Part of a small language model's weights.
Size: 8 layers, width 160, 5 heads of 32, MLP 640 tanh GELU, vocabulary 16384, 5.18M parameters.
Architecture: learned positions, biases, tied embeddings.
Training: a variant of Muon for these matrices, 146M tokens, 4468 steps.
Each number is 128 + 24 x the weight over its row's rms, rounded and kept within 0 to 255. Layers, rows and columns count from 0. Numbers have three digits each. The size before them is the row's rms in percent of the matrix's.

# layer 4 MLP down (transposed), 640x160, rms 0.152, rows 453-539, columns 80-159
090:121138127157120105169115136118143134138115149155129163147135171138170082171158131155184113136089114131141132106122145128072143146139186136126069112131118147162119145143084130117114112142125120140139113085178147130094165115124127119123138129
117:135140078125079152169125098167120138112144088155119130130157153108131115143132100120106113132149065123160148132106137095066109128114103125143119140150099159200140116142133128106127134128115148171100116146090121184171151075121137111124125113
105:133104114148160133137126126112168105123094063125108152131116107108111132110144123137109196152106168148104089060144180095152085120129117137121155108148114136167121155135169151138104142130166148148130121109140159144130156109145161113131112119
098:108145124134120140126094097134111176118120082153122156094062097127152123117159159092130083100120113169153135149139152115128098121135122121153128144104178138112097150096124105199134133137087118126151127099146104188120114127151129140121123121
098:108159095139070105110134106136119153145086100143152081115119134140153096123115168125130115161118137109141108120140141187122127129106115092117123139147072125103082142152156143140127122121123149116127099106101149092117152111110170128146134148
097:127116100116142082139148116094131147130115163130121148098094141105174126152123113125112096145139127125097135127140114084150174177106124147122151108121090103114108172100133160137134115124122080121157137138141123113161109151118177109111129124
113:154126115147126116128090112111135155124090144147111117134130091116147118154166125059121138114111142107107109116115119076131125077141177156122154135165115123163161168137168094124087095123134152119113147138120157099122169163156174127135098104
100:090107132139119147116129116157105104149145140091096151098126108080131122174119164134129123141137108117116073110101097155078163118150141174120130126134112131095175112129094114141104100124118142135157180147131095073094135123133124136170131096
074:114149114125105152123134094112095088157100101147136131088123161154086111132146135098133089165126086163096129106116143169133160144147099144183170127129143095136132153147135153115115109115146138118152124093137159105170130067148128136106147153
089:101135099140117158137142110123173142112120164175168109122158120065145113138146096139117106108116137138129146137137148119141104164139152130167156124130152135154110119089147138141156138158090133133083167146054132151142135129110143112135163122
091:080121110129139116167105110132155161118114112147117123122099122120129118084120142160148132126157102098067134119132127131123095152123103133126137097131109142118189127131123105113112135097131096156111101141155114138134139151131123127133138132
100:106095149159148085096142116134140135121137173144166128122144074117140135153165119135124134098113107118138122151127062136135090115123150132128143139093146108103096117145097141139112129121138128125137143094143107092098192124170162153138134140
101:142124140097147125113141150125169118116110145147105146131105162094123123164171155129132130104116086145133145136116110136140152115194131111084145142138209149133137149095126156110153120120152083111134153136132134155129095101109130161139149114
114:129141125110117098170112106140102156111165120134112185103112166112182096172143107114168117136158159121113140181116122119108103112079123129154136126117124149141123118094101097126073141085130134106133156152127090100110145159121159181127145136
084:158089096083107096126141079130140137119157164125165101094122114103176133138140088166113116137125105116134124116164154122130135109101139124139122117129101146119125141118140140142098110152106079129152101148094152125152096123102082097121176111
112:152145163120140161131167164108127105136113170137124155148125145090122082125094081130185129138162128119142138152136117082161139163169125132130133139107129187141098140147117098098144124178131100101113090190121122166138109141105101166146155072
096:094095118166117110099170137179161098134135113108171143123141138082149142123099120102119130118125125110116142108125121129126163129135146135105090165057158164154086145139148097078156148124128151145147079102139102130092106113133089133133108131
098:116125111151150117136118115124147141155097093127106126147140099172155152146119144155111107127146168127098112136161144115103148114117145107174102128151128066144150131114119155134143121154091126161133135130166128115126079174143159131103145118
082:114135148119067160142092124140155145139108150107101114083100126107121127174119124169095144101141139099162126095125166173102111114133148119131131109152147103126100105058070119133155132111128152148106141114070110122155126086123135124131143164
096:141139112091111158143143140126138121159147169113128122106118175105088131122147105093199126106156154113151125109104158122168170147143123135149102103138113152099114076148149102106089164154118092101144129116160103155137121108177141111157132106
101:173141161153131103129173106108141129106134163131121077126107125180133136142089131100137182162142116144137144140123107092143159179142146117121120148141121139134122121088103112152149136092081103141116144157139107137136142083098117105112131182
097:132173122141140155125182121092147098105132121111105114111121135146136160129121133137131129116150088124100130131116121113169133113141100179154090143138171121180162184108192170161117170151134117140116141117141080135128159122161112101111167148
124:122117161177127153139139130121176138137144167117116142112144133084142114186135101131111125115142161154133172124173134117104164115103142127101116139113195115136135099130118134113110083118154104146083151125117128093105153146112160181116122134
107:120146114112131181126141101121117095101121089196156150101103117070118149162100126107091155132169106116197128149139144139108134110150132168130131097188167151155105141100150131073128133128126117118098139133140139114127118109154119101102107160
109:131116185127149167154135091128170134131157151097105163110123184150124107133129081102122097120131091114115122117133106107130132114103107169077130122085103107140109094162088104127103143113141132144124132128148090099132170148156143135098118128
095:157125149124135101113145145122173116136134141150099099164149119101137112094141098132175122152112099147135144143161133142172088137117134123136140126155128098144124126170125113131156120128106119094121120108122126096097111174157155129117133137
111:125126091096083102165086175160124116129157134132153168089123108115122094139143134127123117114108134134133143104118170105107105111125116128128172122110103136147105143090155144099058144178161146154121110100106141125130115142184193158151152137
085:100107106109110171164124087176094139156083130130106139108062084145147127134133135172070125135153100160159154127157111187133125124102135128119122102133137139133151189128095146104106118168138158149112152129118147113124092118158118117120159129
082:119151093132137169100120139134113124145117159070135101125097141159174157139146089115102109062114119102134170116154122082103161160145122134136116143111141070162117155130089122128151140135122104161108176160140085101166158104142142126136174138
104:090134158123121131151178170130122157131107121117163139120071152152124118101125165144106151145154108109119103132109114147135130057099112105170146148192110178149112150097137111111066147145152120101075122123130142131122135182142164114121142120
136:113154129124175146066116157139133097134125069122159142111162149098143088098115152067109124122156157106109175118067111129178115150153112140170134122119172161172135147146119125114150143102135142098144147172141136105130159174103101139073074110
107:120100123111106102164103145108092162123068144111131136150175142156125103119134136105150088097133110140162128169100113122152145160123112129125159122141116119173165116127114136167123146134149102114099143161147127099107117137150108097132121214
123:131134147124138085112086128145134139165124193124114117135138108134143118097094153083138153070164155144143115119162136129086163099140113111145128111128121151132126180151126151135148088152134128153162153087100128123099093135094130143154145124
088:185108080117133133117125140148143128101103102128118101078179118142105167124126132110172156131161096105147159135144174149141110129089111132125043135129149147100086072135120173117179144138113156122128141099119120097135165113186150125137137143
106:087136137089098081101150137125129125145176133108194116118109129140116126091086140140139141103155110096098107110131127107124082120091093111140143098138134151094138151108132174121127119135141140152111101165127120145090164143125121153147114108
097:135118112152139135152152124091140169118141136147092138147140133175100134098134148140148168108074120089124138123128114138149128097198143101086091134160150094124124131119103156141145059120123146147146140129130145117124163131127168130130173093
088:120119156181126117145138134129116138154152136120143139170171133126111114084131060103128122121150113113128134122144143105133161126139110139128151096086146137147120150150140151102130136103114115094118138180159141169138112137110171126168100116
095:124145150131130122101153142147111098144100138152112088161103149109127093097160136139136094107144095167171104105125061138148106177107142143147178094119117123121123095130176095148121116137162110147135140085118085117104132126136077139127127116
090:138106136118149130104119125140155103107132104106106123106122139136150141115157100090141185083168091157108058146107169132096138122115161150098152126104120124125156136117123118082130157124151133181140126093156140153119108148136172156152099145
088:133144115053129103135111109126158087103080178118127121144134135101157154098128107129117146136110127135134090137146144130167103147146136131114155116097091108133160127105146153172152110134109151168182141109136171130123116104128136140124100132
083:112125165123133139140142092148093132123148119138141129131161126170111123108117127105167146107169107132169130124101146115096123140122108153151112164124104113135132112114155162069113154126167114123117095145134130165126132113157098162117090123
100:113155105158135142133116161158112166125171137146120150139145142108171101121096086121133134111141119132126149099099092090182094140162114118149093105157144129157169110140088142136113091148147150121119107127069124170128109123131134146124130090
101:137146134087129086149149104148174118136111122115135122131176095133160155160146139155109130123154095121115113144112118096136129131126134132094145136105122111118120127156155142170188148113100125143132113115164138142066117129129077156097073140
102:112087121155133151077111140174116165098101107134134104094125115107134164103119113132104110155101142122121117102159173139112121132122132124180171097104096149133146136123097111172140142126131144145111082116115132164114176076119109116083149144
111:108137105118057124164082120112109153134152155098120098140144136074110116129156160167106130103116144164137106109112132092154118143138118142112118104122154141151098125084101122149170123162117148133096143159125130120093153131109085170149155110
072:128090091122154152169152134115096141144124126118163135137119128117092082149138111142149105111152156129179128086136114141111155165145120132129161077148106150135124132122060141103065135108177134109152133118113161126155119127141133136126115131
098:152115144117089106104104148160124147157140137091093140112104148137177105102129133112165139164092134120114115098129124135124091089083149153144100142096165118145177169130148133145119116168119144132082111087142145072130151155112154117121109114
103:119109059155092140131131178113096124165135134164112143142164104114157110104115157145098139146126124142135108125119117175151114129099124165129143114130137135103114104100135138070124122158083087075125130124172085107115106116154167110130104145
093:119113105160144141131141122140129107124131141110137134126130146147107084094097085146106113130135111116177107154139165122135134104116143121144090146148112147161095117156146126100084088124136178164132085122145130128118141125122099089128135142
112:112130115112119144121106166107150182148077123124078170138143118119088174108076134147145136146136094117103145148152104114132143112125122099163148151121072153158117116141110137122124126119133109165130103139154168088079122109112172094100058142
106:123159124101149147110135120141131143154121157109174144165129125133144139100143078118111138143160120137126108105108156108103147109101138120109115126142220097120127105091154163109171120127111064129136141130167152117103167137137102130103136139
096:158107083139133118136076126168152130123136166114162118124145128150120099092116160106109149129104157131149112109104141123088146154134102084148162138106174154138134124129156138139097148104100131125109169150112136134119066121159143107084103135
087:145117092118164137089111143137087115121121135137127153090130140133103108112100146128120136117132132147165119088195127161132141116070125115155176136134078104127091134133141129137180141101158091140141125094145141172122078122174121150110134158
083:106155157100110145166143115120112161099131179112080144132080151145160155184136149143068143122112118124154117168118134113142112131113109154099115118122092138131127122100099140128185168090168116131090139130102125098099143118159116151148122123
106:131125105130151135061136114092129115086123123145109135120108139124152137159107158154102099113148129119141109182145087150158123098118150123107138132147158115078157146120134099153082092126147134135120125108157144078160115154125138094087138144
107:155137138126143114119133110135086125103104108149133075126108164152166110149154126164147137136101156149126132072111116132129137169097160081114121161188072119141134152095131157146095126106115133162142166120103121092131143123103163099094096158
085:105091174112149120138142091123104134107152130112083125081140161159140099120142125121122155112134093177129128119111150109127145123124126103135118111144138138175148096129102119119145125161132145114125121079109145130122160096115099128113105161
092:093177153116084094134124096109131121106128116126116173099107145121111115122099125155103135132107145124148215111151142137110150124135104114095117112116119103127125133133137137165132154148136147140128167133077170113132135108110206117121180132
098:145138105172106132134142114116145095128160109147121136105098074085120141117134130091091149150128106129129133109109137096154116155104073081136128106105108126140134149141177100110127084164154147144114119138123110179155156167164140150119115112
105:111108140126113113127114162176113108141145152122095150125086150099111141117129136099182137078169103173113153144115083123103120095141095103138110088117101162130134082121110108137132163115160091143175136099119104136151171153124099153121142079
097:176140066155119116133128132140164127126142152112176143128161129120122137135130102123086106136146161077127110131132132141128157144148107153127194116116103127135172108106145079113102117114187121128142133136095113154103169161099104135117147152
113:099085127126114117076109157154115123118123111118147163194117092113122149100155129111128122123125110101118131082121164159131150119126103164151115077124117143148101138132137105106130111149108147107138150146150093133112147142121152172141115099
089:106136151123128146141118113096147115143110138151127161106107132163135149156137178118132095096096131151136149105091121104125110138146136114149080178103109162183133092113112131169116117134158151097146124115156120131122126088085101110168103120
112:145152096099152115092109103102158101165122125161118136168149154124148098147100108086128150127170116091139139161103092116139137108134159139114109108106160137154138177159146107116162122089110136086121133149127138111153134121124132132115097137
092:127107107137081122118124135164086089142095087105117123126139135123159150158110135083120080160148106140097136142106095097162097107108138138112121120139126076148120108133146152199111152159133134145135132178165122129153130140172170134140144138
101:116161128119113137145097144146140127152104113153127087134143131098157098109086152110156182086174103095167120146130080156143138102148136095174120128123179125114139140147123133085144128099107139087089190140140124117123120132143130142171108141
114:127125178136146130117069129101079104156172151122153148155091130114140122174154162115126171127146098130152110151091176101128150103105117131127174129141166149164130122115100185114120080105118156106103099127103122112116121139110104098097118148
090:132135086166133131102110125087116143128163130161092142138112126119178147105141133180148110099093108102130117147124075119108158084148141117143151129093127108124116167175155185126126112105159149096134113110127113091145160134162136100110166139
098:173142168074135083140107085169119137143127096140149123141114151159128104115165125114134141100127132117090119114156141146161087114127110128124098152139157100113095127135117166136180149111103127130118112127122071153134147137133116148091092136
113:133142146107116131118126115076094127113112122177149108129090157145124118170101132134150160142084166098141101130117135134128153151138150131124151133064128132156075150131148137110107103100141151119114109133118158112150099115128097102145181154
137:162117136091088122093138110108097169120141155186112122099145100133121144129144122098132157122063138134136148106140164128075128133144084112144077128136106154087107127170144127109138136114102156121120112109100163100099126122149135144123138106
095:101127117123115124138161154123150139107134103082144113103135153088126129163160132153134144173131149128102138146136152099171123147122084138110172113138136100162140097115115131104145152139121086109089143166125157081131155118121135135089169121
102:130129116151146110101123167094128156121124100141102115133118133129130153115128124127155059099145134122138145079119140102136154118118096136142092165123115143136105112132104117087122122133125084136152110124142166155153140159145146125078123105
107:175080139147125141125125144085103134113171159107112119122143099131146102135133165113152102162115132125154119203095073106131168168131114136148118161097100161112087123151125134170131126107132121126102096140106137161098113142103152144111104120
087:076109156174146140114111140123114185138145098132168093123144087095122097135146109155144137124135135120121126118119100136139123103128129127133157114156123132089144105160108179121068119175108149146122119117140084092106139104111118116175163128
115:163139076130118131092184086152123157142140127135112133074147097111145110135140152143120143132126114073152094130111129091157170150106114141135115127131135122118140160105159102089143078114087151141153139149117150135121129114149130122096121109
103:112140098095133168133134111120172121094124131142137124106132137123161133092097147121124128120143099101168146160097150168133149141156145127118068142128144146145121100158182128133171151117121073130078098110176122141121098167129106125156109129
109:156113136142140147146171119162141136109114132103125158129115123133096110139122086106142136135200131098132141104120122128115104086104113124099123110134100165125139161144112096103120141099119117134147080169091145177125124092123130148118124129
093:142116126156125144137139170187096098077121136166171152119137083121116146143142142130130136095143111127110172098155123118127175155117087122128126147135204091113146088139128157100105115108098115126130115140128090149159154139103103164135156162
090:133135105160119136136128121123162111118085102117128129122120130098156118095137145109098121115130159129137116093130153129161118115066159171094128130153131135117157102096152073127138157162160119144128144127094158140083099134176152137174180132
088:178151123106139114151146096098136141097152106136124091110123153149105100108138114138096101131107156125091090097174131153122145138115169123123129125162169087146106179102112129150138129097120118152149126095124144132118115123092136138151150196
087:113139133169094155121095151123144147160142100109122100133149138126122159062109143162137149129110111151132106147108086120131143083118111117186138134124163116149116125122163164130156146103141110126095130143124151141148108114116076147107108087
095:096134121134130138125096150136097084166102123116124118135112163152195151114108139103136093156099144124113141110114147121116148165127143111154138123123092122095176134154168139094126155134066167131106163169087142190143131164126123104102092106
099:160147152110129149144142090142153098131126140163099134119177135147149147149146112138114152148135140119108129154103079141098179133122163123140114176145117105129144106127142107106147138089140149127157135152136131080152091103114139158125125171
142:156165126117138151145133162145163155084114118100142123140128148166198123133091089156119086086138118143098156161133054072110158111096124124104114143123124114129141092084115139079101150108128138139135109120167114120147126108128117140129119102
089:134125113141060090155121097099139165172154121141121179118126148156111144122056126110156139118132078139106135127150094123093134139175147149122146136126127151140102147151113115100130098131126120152119100125159147111142113131164116158108142118
085:139099121153134158104083177097120117150129145105123092107122145120077176136110135131148153139107126105151141100148142155137163151145129116143158173107091124091115160107080108108132123100133134094148141127077077097160130118161143118114143135
# layer 4 MLP up, 640x160, rms 0.219, rows 454-539, columns 80-159
110:118143165140123157133127101177117146151069145174127143136148100100148129130159063140125128123158138150138102145130135131113135134146145157106106119153130110147127158121135164116097148157184128098080079123124087132111110124124117105140134168
099:108096121082143123151167138091085168112136098121122079133147124146165123150127098131113149132108167158143155133130100141079129147148114120155130183132132101155106148176085147138137126185110115161117129113110107111143139131108144127106139152
094:121102188116129148100165128116118125155096127107158111131093161110141122135148148111110141090099121160116146113084111111121180113156142143161137152145170192102144110172145124147076144129139128113137122115129092158122175155119156108121117138
098:102129141144103135105127115138079151163156127141102178125129158113160104130130123100142040145144165095103132127099106137139106134097143145117166121149106132130153128121067134109124104188110093094137170126160130121138122141122127123139137122
092:121130172172108128123110129130189132107166092138178104163096123095150088093125129127134138131137183118133106104089123130133128152123136148158158109147158138135166136145115106113141111162143137096106127166136109148147114120095108129150115091
113:121121107129101119155123133114112091141123171106133128111131098138080150162126119168129137113127122149141146161062138132118091083108129155131113134130117174111137147104179101098144180105128129131155144125158124149104120164108129109105105115
109:171100179116126130105082131131131131124088115132125170156107134095088155163117086150168102161138155142140107085137140183095112131141096132143129125150144128078101133125129134120128166155098120151102165113147179112123127188099155091157138135
097:140103171138127122162139144118143170101114137116156153090138099088153148120098142114094165117124141144159137094154109076091134131141128091104117126141084126133117132101118109095147127128115151116128139199157133144141159160108137138110151111
090:115128112174138169100085130134098156146106110128080138122128119148070126149121127098085142129098106131082147127113099133155150158147123180130170116117118107108129128136150132174165113160166105091134102108130122117113112164127151123140142096
086:184168132119112124096125143103158115090136115134098128157128140165138111164106133104143105146144141134141123142087119148124087136142162149101119131147113145103146147149116096111130125140134154111129123151164098114105126101153186160209106099
111:141110121173100118160137132166146101134091076120103109122100108110114128120117095145109137140112130146134166090119161102122136116085131116117125153143111175125131131148152111116119101160142166125122184120125118154149101111134131109104136110
097:125108154158122085128103148122152091166093142155125120139161156120121107097123115104130128099138150144147122112102126118138135119111128081144166115127135143139084121140139134131152120109080129123135151110116127114136138147078114129166121115
105:130122146142113157168151119176142144111148089096137111127108119160128112134147169094113188109141101108104115152150116096110126124147129156157135118136124117101121127118150111143131129158116154106109184110107098147143160117127169138171106091
078:148103154157128137123120121149137121143127119197131129118119138050127151083151125146113129139137114106115101151177127166108134120108133138109147115142080089090085162087148166146106145170094129104140128112112179123099107144130152103100127167
108:107113087103134126166136159149113137133108105164156126145114122129097129159140167136099083127137147133147155143143128136140129143101114151138135120126105098113090100092131113131107117134126125130138124091120199137087144145109200103144091126
092:122106119162152136138143067122128144117110093144105139116162120101119070092136177117113141114153149140131134133128096129134132131103151172154151145102160115159085132110082132156116118104152129151129086096092114155068140119113139136106133123
095:087137136123160146117094069153123139143123119173125143122171154126118146141147169179148119099132090107086111125141143102092136139145133139139113138131115126143116113127136124141071119156091131110071096131156104175146153138150119166110155136
088:150169108105147103104106133123096107115129133141102126136173155155141131150145120117130153126104150112100130120117125128154126127131157156136099157110094154139180089174150128133163080163148125150108103157194158104102124127095156132093135075
106:109112172144148131162159105120125117106111086153160161114173100131100128105102119120093064115131111140139141077163124110137124148067133098137123150140113163110114146120140152156129127162116167141103148202166122160097164129127117130123111141
102:108080114124094153130144155121142138160136122133131095139133076141160131122135164148122135145121158169143075163121138096123132118140153086161152163142110138134127150165111142102159126116178156132122166154105135101129157091101085088117159116
099:119130139126108128138123124151126113103106093170143124136116161074190175125163133117127126153106126102090138122132136128107128160137136089137125141093121111143108122149056137140111131133129124115129116122123125137134106092139141128120082129
111:100132113057136136115194129098141141160185102117122160139152116134105137129109119166133144104132180165130127125171092149128165111105128077187161099122122142116147134097110132167158116102117132159133114117133137123096105100108099161122095129
105:117083151157110155133105123149102168122115109123095136131153142149101111129140142147118166102142149150097129146150108128165126117156132172146115134118147158084176108152067090119161077181131112140152158136149156128132097122055115132107139114
100:106110114102107122127136120111117135139158121104124122121111097156144155111067146164101172093136141147125146124098082161142159127130129083111098102118103136138133144149144126142126155139114105101074110152127125161082123140087118161125116110
088:123155160147117130103145125145150167139125115184140130137138106107118111140106147130106115160106148161082146141142112165133096124133185149143138125135138121143169143161106106116097154122091138189134142145119110112114142111163123130123096191
103:156134125110124091130132102103123111107169096123178115132148126118121109117138123163106093121181117132108155144102118110106098122139170154171124121129097171145087115056110154114081095179133120117142145117154128167136113160117127093128144101
095:128145105113100075112155133092170097092128172109165113103142131158121127122107088133125108139114129097057113161069139136147115111118136128089175152159122150125137112157137104162133111136151102157115136128150163145130101128112135120132124145
087:122101151110127126123107118150111141144157094129097185144155099122086103146108120177161144178129151091094140147131134186066127130091155123146147109116128123144125100134141138129146138097129139149136062080123113195116081092105167127156119138
101:082131140171123157090098113115109099146106122140151104139135151145121149136134082133103110147133126126165163167144159099142123107120127126117145094151118136155146113101106116086104171129127168143111132098091131131156122157124103123099098114
120:130096136138168131115134118101156133082145113162126117137135142152133084154113138164140088182113115146151137137130121157135142164105124171126165096175152105142094163126104151129094135150110150081150147126121125086133144158110106137116133137
107:143124131112149159131130125131125107204117057128133119131136082126161120130149136106099108129116138151170144142145109141103139138144152105155110134118085122092139112110131115139136126172133154112139141076089104181105151102085162148153100117
109:132129148105129119129098110149155149083158103089105128121127114103084096156074144121086120123140126110132115110123132130108137101123131144109155146126135152101146115137084112119118173107173173111116126168082106108130123153111145141087138123
088:124136116143116129102140103158128140119124107109118133126138138120126213128145107165118128120125141117101160109180152131118141088157085077140108081132102113113139176133125160118138154138178186102114099086103118114108138133156144166173067101
098:128116170121147127146140108087125111141159101133096102125116125167147098139106142142154106123112136102084143177106144160091103099165113116071136157149120178146151126179137156103177162098105175144123104171120114115106095100097113117144138148
098:110115145116159086114108130131115127127164131189099087129128137113110104183128177119176120135069145140130152140106130152104131104119152104133126104114106116152164111148086129134131150146123143147136101133112090118100153126143104139137083129
086:114149133113120120126132149122107116127111103144110165124148087122107140151123141153125139126125202129129120119203179123136113144132179136149121150123152147105119109148113104146093153093129117134135107141147166074124169138101145125121117172
097:144106120131160156155123150114131146131130136118137169117146167157105118147140138131119102126147157130126139133126145141152076110096116143157152153133106074102123094171173112128089114127169147129119090156075103128139104119098143132125163142
093:087151145114107134146090148068163094151116159145116174116135157136104079113116097108131167146114116114135154135122136082132165135135078106114143163159142117147091103105159123129182136095092098111151128152164121135095098158104135105128140156
098:142100145156105147155142126143122122121141129133094147130111140119120121139141135128118158151150100131152119075147146134083123103146120097117190138113053151103127133137121165145114096096118091092097110125169159115134139137148115130136131114
094:104142076102145128079115151188181103114127126151133145154111123120161112164123110124060144122160141149138163165142098111119107085125090136171093091172103166119153139114116137125121120113106114162183088127099114156093104180133135126126082109
093:094122122137112186110137124111156146152116143108120138134166092130075120117112143132077181125181138144107140158129070102113129202129128102101100103153138137112138166127096139071113135144115154167147120119114127158114126125116170140118172110
106:105107174129134114096123153120120126159136072133130138120167109159132112103147142148093141139150152156106128146086128140156134176116091065085133165148170137124120092106097120149116118133115122128128178114116163121107133107124114155154157107
106:135119144091114129114088152177160161122128158126103113139120120156091095096153176122121151112153125112090101131144120153118138109157137156151136126149073144131099153074151145118170104134125126125109126134117133150102128122133143142115151141
104:115130140124118109135123122163107161090126154142127168113143123110146125135118112112149123148116143128086146183119140151157111127141114135149143121153154138131126098135136078136122133099170135159083123132134109109151099172153160141124166081
088:118116133153132151124118110116157149113136126104072165144125086134103169127105108092141158129131140117100118165084136132104120129115120133140128118172152088138103062114126142117110131132134093152150151143068128157061161132132129124136139131
100:120132101152149138121166173164125084121145112117157090118189155099116112129083140132127110114126105149095104165147166101127147136146127131146072161103083107142098142153098136121134171118145126125130107150130161154133152132114148129123100118
098:142128157135135180134110124113121178112105088127170180127125121132105116132110127094107097138145108127119132137119114105162105099115155115117157139167092143146077133101079131137119120126080109151133158132117134141136126176158150130082173151
092:113128141130117094137123179100111132089144088125205164129105100089135131134142154159130152111107133120090147135070130112101143093151146113087147116107095150146122165113116141090157155131146138134107149171099097157089141127127136160164156153
102:113141128159132085131081153145149137143096118118102137116126128160120182150121152130110097115133108164092098120082115120077099115152080087149145149153136149145110124165112121137108119131138141131130138097143092122132136128135147153136136109
094:106113132138157130126130170108137121130169113140136143142101167135112112132127075160109112128133166161132161161137125117112147145117084111132141122132121134181110125140117118158068112115146119104114129145128056128124113145101096141131129070
100:122120088123147094140160107167116089096156093123134143143147132124144123127104115141138154116179125142097080184090141126149103118132144102092130094142091136137126075119104153112073141158156085108116121113122128134172155144130147142193113121
095:106146142151150116130104112127157120127136128141124138122147141124125175156132131075069134142084160105100104079099107127098148145119127142124136101131120126121123152114139117119135126141108147134099125114150138137125118164118124107162121126
090:087101071160166099098115130086116104167143097138135085130161140149116117105146152095145158115135087140105106182175137136121144099103164108163098124128123139097175135151119146128136116163126123151097110139144119146127136139111137120120134134
111:102107156199133148096102126147150111124119116171090123129147109086191150117112170159097138108111173150102112146135151139102105088074140114141118137123141146162092118111189129110118122111156128145161128126110126126110159140157089134114143095
110:106075076134191124154097125143157094134124101130146130087157106153151135156129092115129153107135106092130117090161132132119088140158121104119125138095123156170148154083112092169153113166124175122126143124112102145158138129119121131154161117
087:144140113178149122163124142076108106157126102115118108119100167161138100161120131089126118144119165106095094129116112182146102139128131139098157102147164142071098125165162157135132117156108112192169130147115146125118138144091132117117113134
094:181098129121121121129086147109126102130150146132114111134118143128151146138109156079131138134187113136194099139113131131132110156092102125071113098113134112097113140126119167121135116159093144071153154169120089118095127132130134123095121120
098:150129133113130143110113185187082157124124088108116100140117150152121134122119150135117148108121166126107161130119147178130161121174176086114141121166134133126141127099115118154139122124127096101102158154147160132157124124117144137144090116
100:085132119144162124126139101115140139147122123107124145095121079118113080142177111191107096156145153144141114115130115117156142111140151123160163091126150076101126164119083118140091143145143129118108116102110100152183146130128155125111126119
102:123131136098161107125147124121129107164166094147114118097122155134134116090133126157115126140114127167129100117144089100126107176158114115139114112150140113125063117149115152128098129139112189120123072101122118114151097099100149136175134130
102:109124139116161145186130082093122133141142140152116104103167111121102125154087065132133169117130140105148132135134116164140120124102174112141146127129126104149134155127132111125115112170099111145141162096168108137128111115178122137139103114
093:121126134129130149115159102094126143158086154135117108111067134112120174140128148087146152107146102117159140091112150137088077154133185077126104156123112125176127100118150130119133143140144143136089137119101112120137139111132113088116137139
102:131136138135099137120125147152112097123137060153135104143117104147121145102102092165131096092121123164127136110133155112116117094133133113182129147147111179080132140135116086156118149129103143166141140113117144134135116093134170166134120087
099:097120078138096121170108120128148130112126114122129157137158127177137167167116156167126071151127141146138126091079118136107103078100116152094134135146106112133125149123127093150130138171131116152116144137103157115162137165147156105140145162
101:146126128120156141116141162090143137133120174095135101117127091146099106142097129135083120135128147092106125108144127136141128114145138141143187128119110109113111161133084071222100105167111180123138104093137129137134127133140137097110130139
113:127126128157126140136141151107099122127135077078128117109141162160132103148097129090140155160173142132125119164125134183082073126140134092092121142136136144121108134190125093072132162167127149153119107147101128126108126142118114125104144141
091:069135118107146166146117115166085155124134166146123145117108167165127115149119132124166139120118127182114114126115147123108141119139135101134181119162122106105105119129108109126110139148164122155155094100121111116118106126098131098144128137
097:126134148088139136124098128083109163161160128127093095144152127119118121137105111134126107101121185146131145138117095123118089086090121140129098165150087172112086183081127144121159118137096109191160115130108144138129160136112078180167132173
107:087113146106084146142124124129119148138127067107141103151119128135148152134117136151127122136081105133161082135133163120115134105118140116126129159132123154125110143125134136123116092108125159110077125125093117125143163156101141112136125135
120:115114160092083096138175113108149112091118120156152107114170125119135144151137142081127147159110153114116149142105146109090125123125084168118140107157132134088106081156122112145126089139134144158137132144119136122116094159128156118133153148
088:147130125124158099168134134097115127107143119146117129136141131155143117101127111145144132136151121114171162086121155144094129126133110113145078151155113113127101119142122149103073110125146101103120112142179094108141107187125087181112116079
102:106133108130129137088126134143114107131085138112100126085134104074140127163092092180118132122116147087109125141136116140105109168092143135129123132121123180129161141169082110107115085161127142125141137129153135129089194150145152126071144144
112:156139166109087102142099128121115095141124145175099101107128088123178141089133100117109149166152124132123134130163172123115120108133083119174122155105130123116195127147154162112088110119155136118130134126149125098156134113086111111120108102
099:141151106136081137092138104120168132106130180164119102097155149113127140129083137126119127129159138107143098168138103135084114150135173101141104142099082147147126090105077114118125149087140139120126127125127151166117130128159132133139107120
118:097115093159134156131188134091165130145122143116091108132144105120143099131113126126096172138137141114135108169173097122135144117162162125135117169157125113105116124135125162123134106136121159165142181186149095154103134123129139148126113151
111:085126135116132109145180144147171172149143136166165136124114146140104114129118097122119123105121089133134137125102112124124071159178135151159116107190151160129114096125141107136109156131090116136096156124141126161146156134142145125110099096
100:095150153148112167101081081067161137098111106153122134126148120127128172088116129081106079137121152139118134114128104120132120110109124121134147133093166134148096164149133140130101144113126096111098065172139109124146130115110160171111157112
103:122154128095146165148126147104109142096131128127123125125118148147095103107107146187127106119173129134147094181120137131083115134114168112138149129135124100114134131143143121137110145167141129100132111122111145095119117137148142095099103166
091:131160148122120127145105124151109092158081116113158130126144143139087165154082145140117104116134130090151124144139119169079128091086101142163147130139130134143126125162119124118090168145129120072135133160135140147112121117098133158165117101
095:080110135119148101129125116115125121175154104151129092153138145103113104133124107114172156114128107104125153099118124149134125097170143109102100105150098137166168126127095128141107121135055132135169156134134140111093139109115105151099114127
092:110123109122143155113133131108139128119117136162113070147174192120118105115157076110105103132078128155138153101095135154116190135166156142091159124140130126098092132136123152106102120176131097130113162159127137146137136110096133135177124131
098:120138148127159193132121136112102133161127131125107158121115145138104139131105147125124098145069129148110165135135160114145127154078167093109131125091131155106160156117182134137127097138092150070111126144138131120106127145148054141159108103
112:151123123145174110113088106138110129175158063079094115077121121086153103160167116095102099134181150151134110119131153106138106116133120131112141136121118113117081156110107119146142128122130173161162154150099129166119109119129137150147165132
124:105154111123093128143136171115173144131074072136135150132119138157102176114126136156127108096148108133116103100104071144097156103099138128145150119131129152109129118150118099141117114114109117131173165119169099121137145117094074136119136138
088:131144106120110129128127094178090138152153085156140121115154112118144139151143102144109109174138123099109136111100117149121087126138172135137135172151144087076108091121113134135156101140154138153110131131114101069096110135105177123092140148
087:132134139124159135096142157151106114166147105158137111176096106132123129107131121163123148130123113115149127101106171104129115169123117161161144121128123118119128136139065120134095079097138121132108140160111114139067182088123174125099092119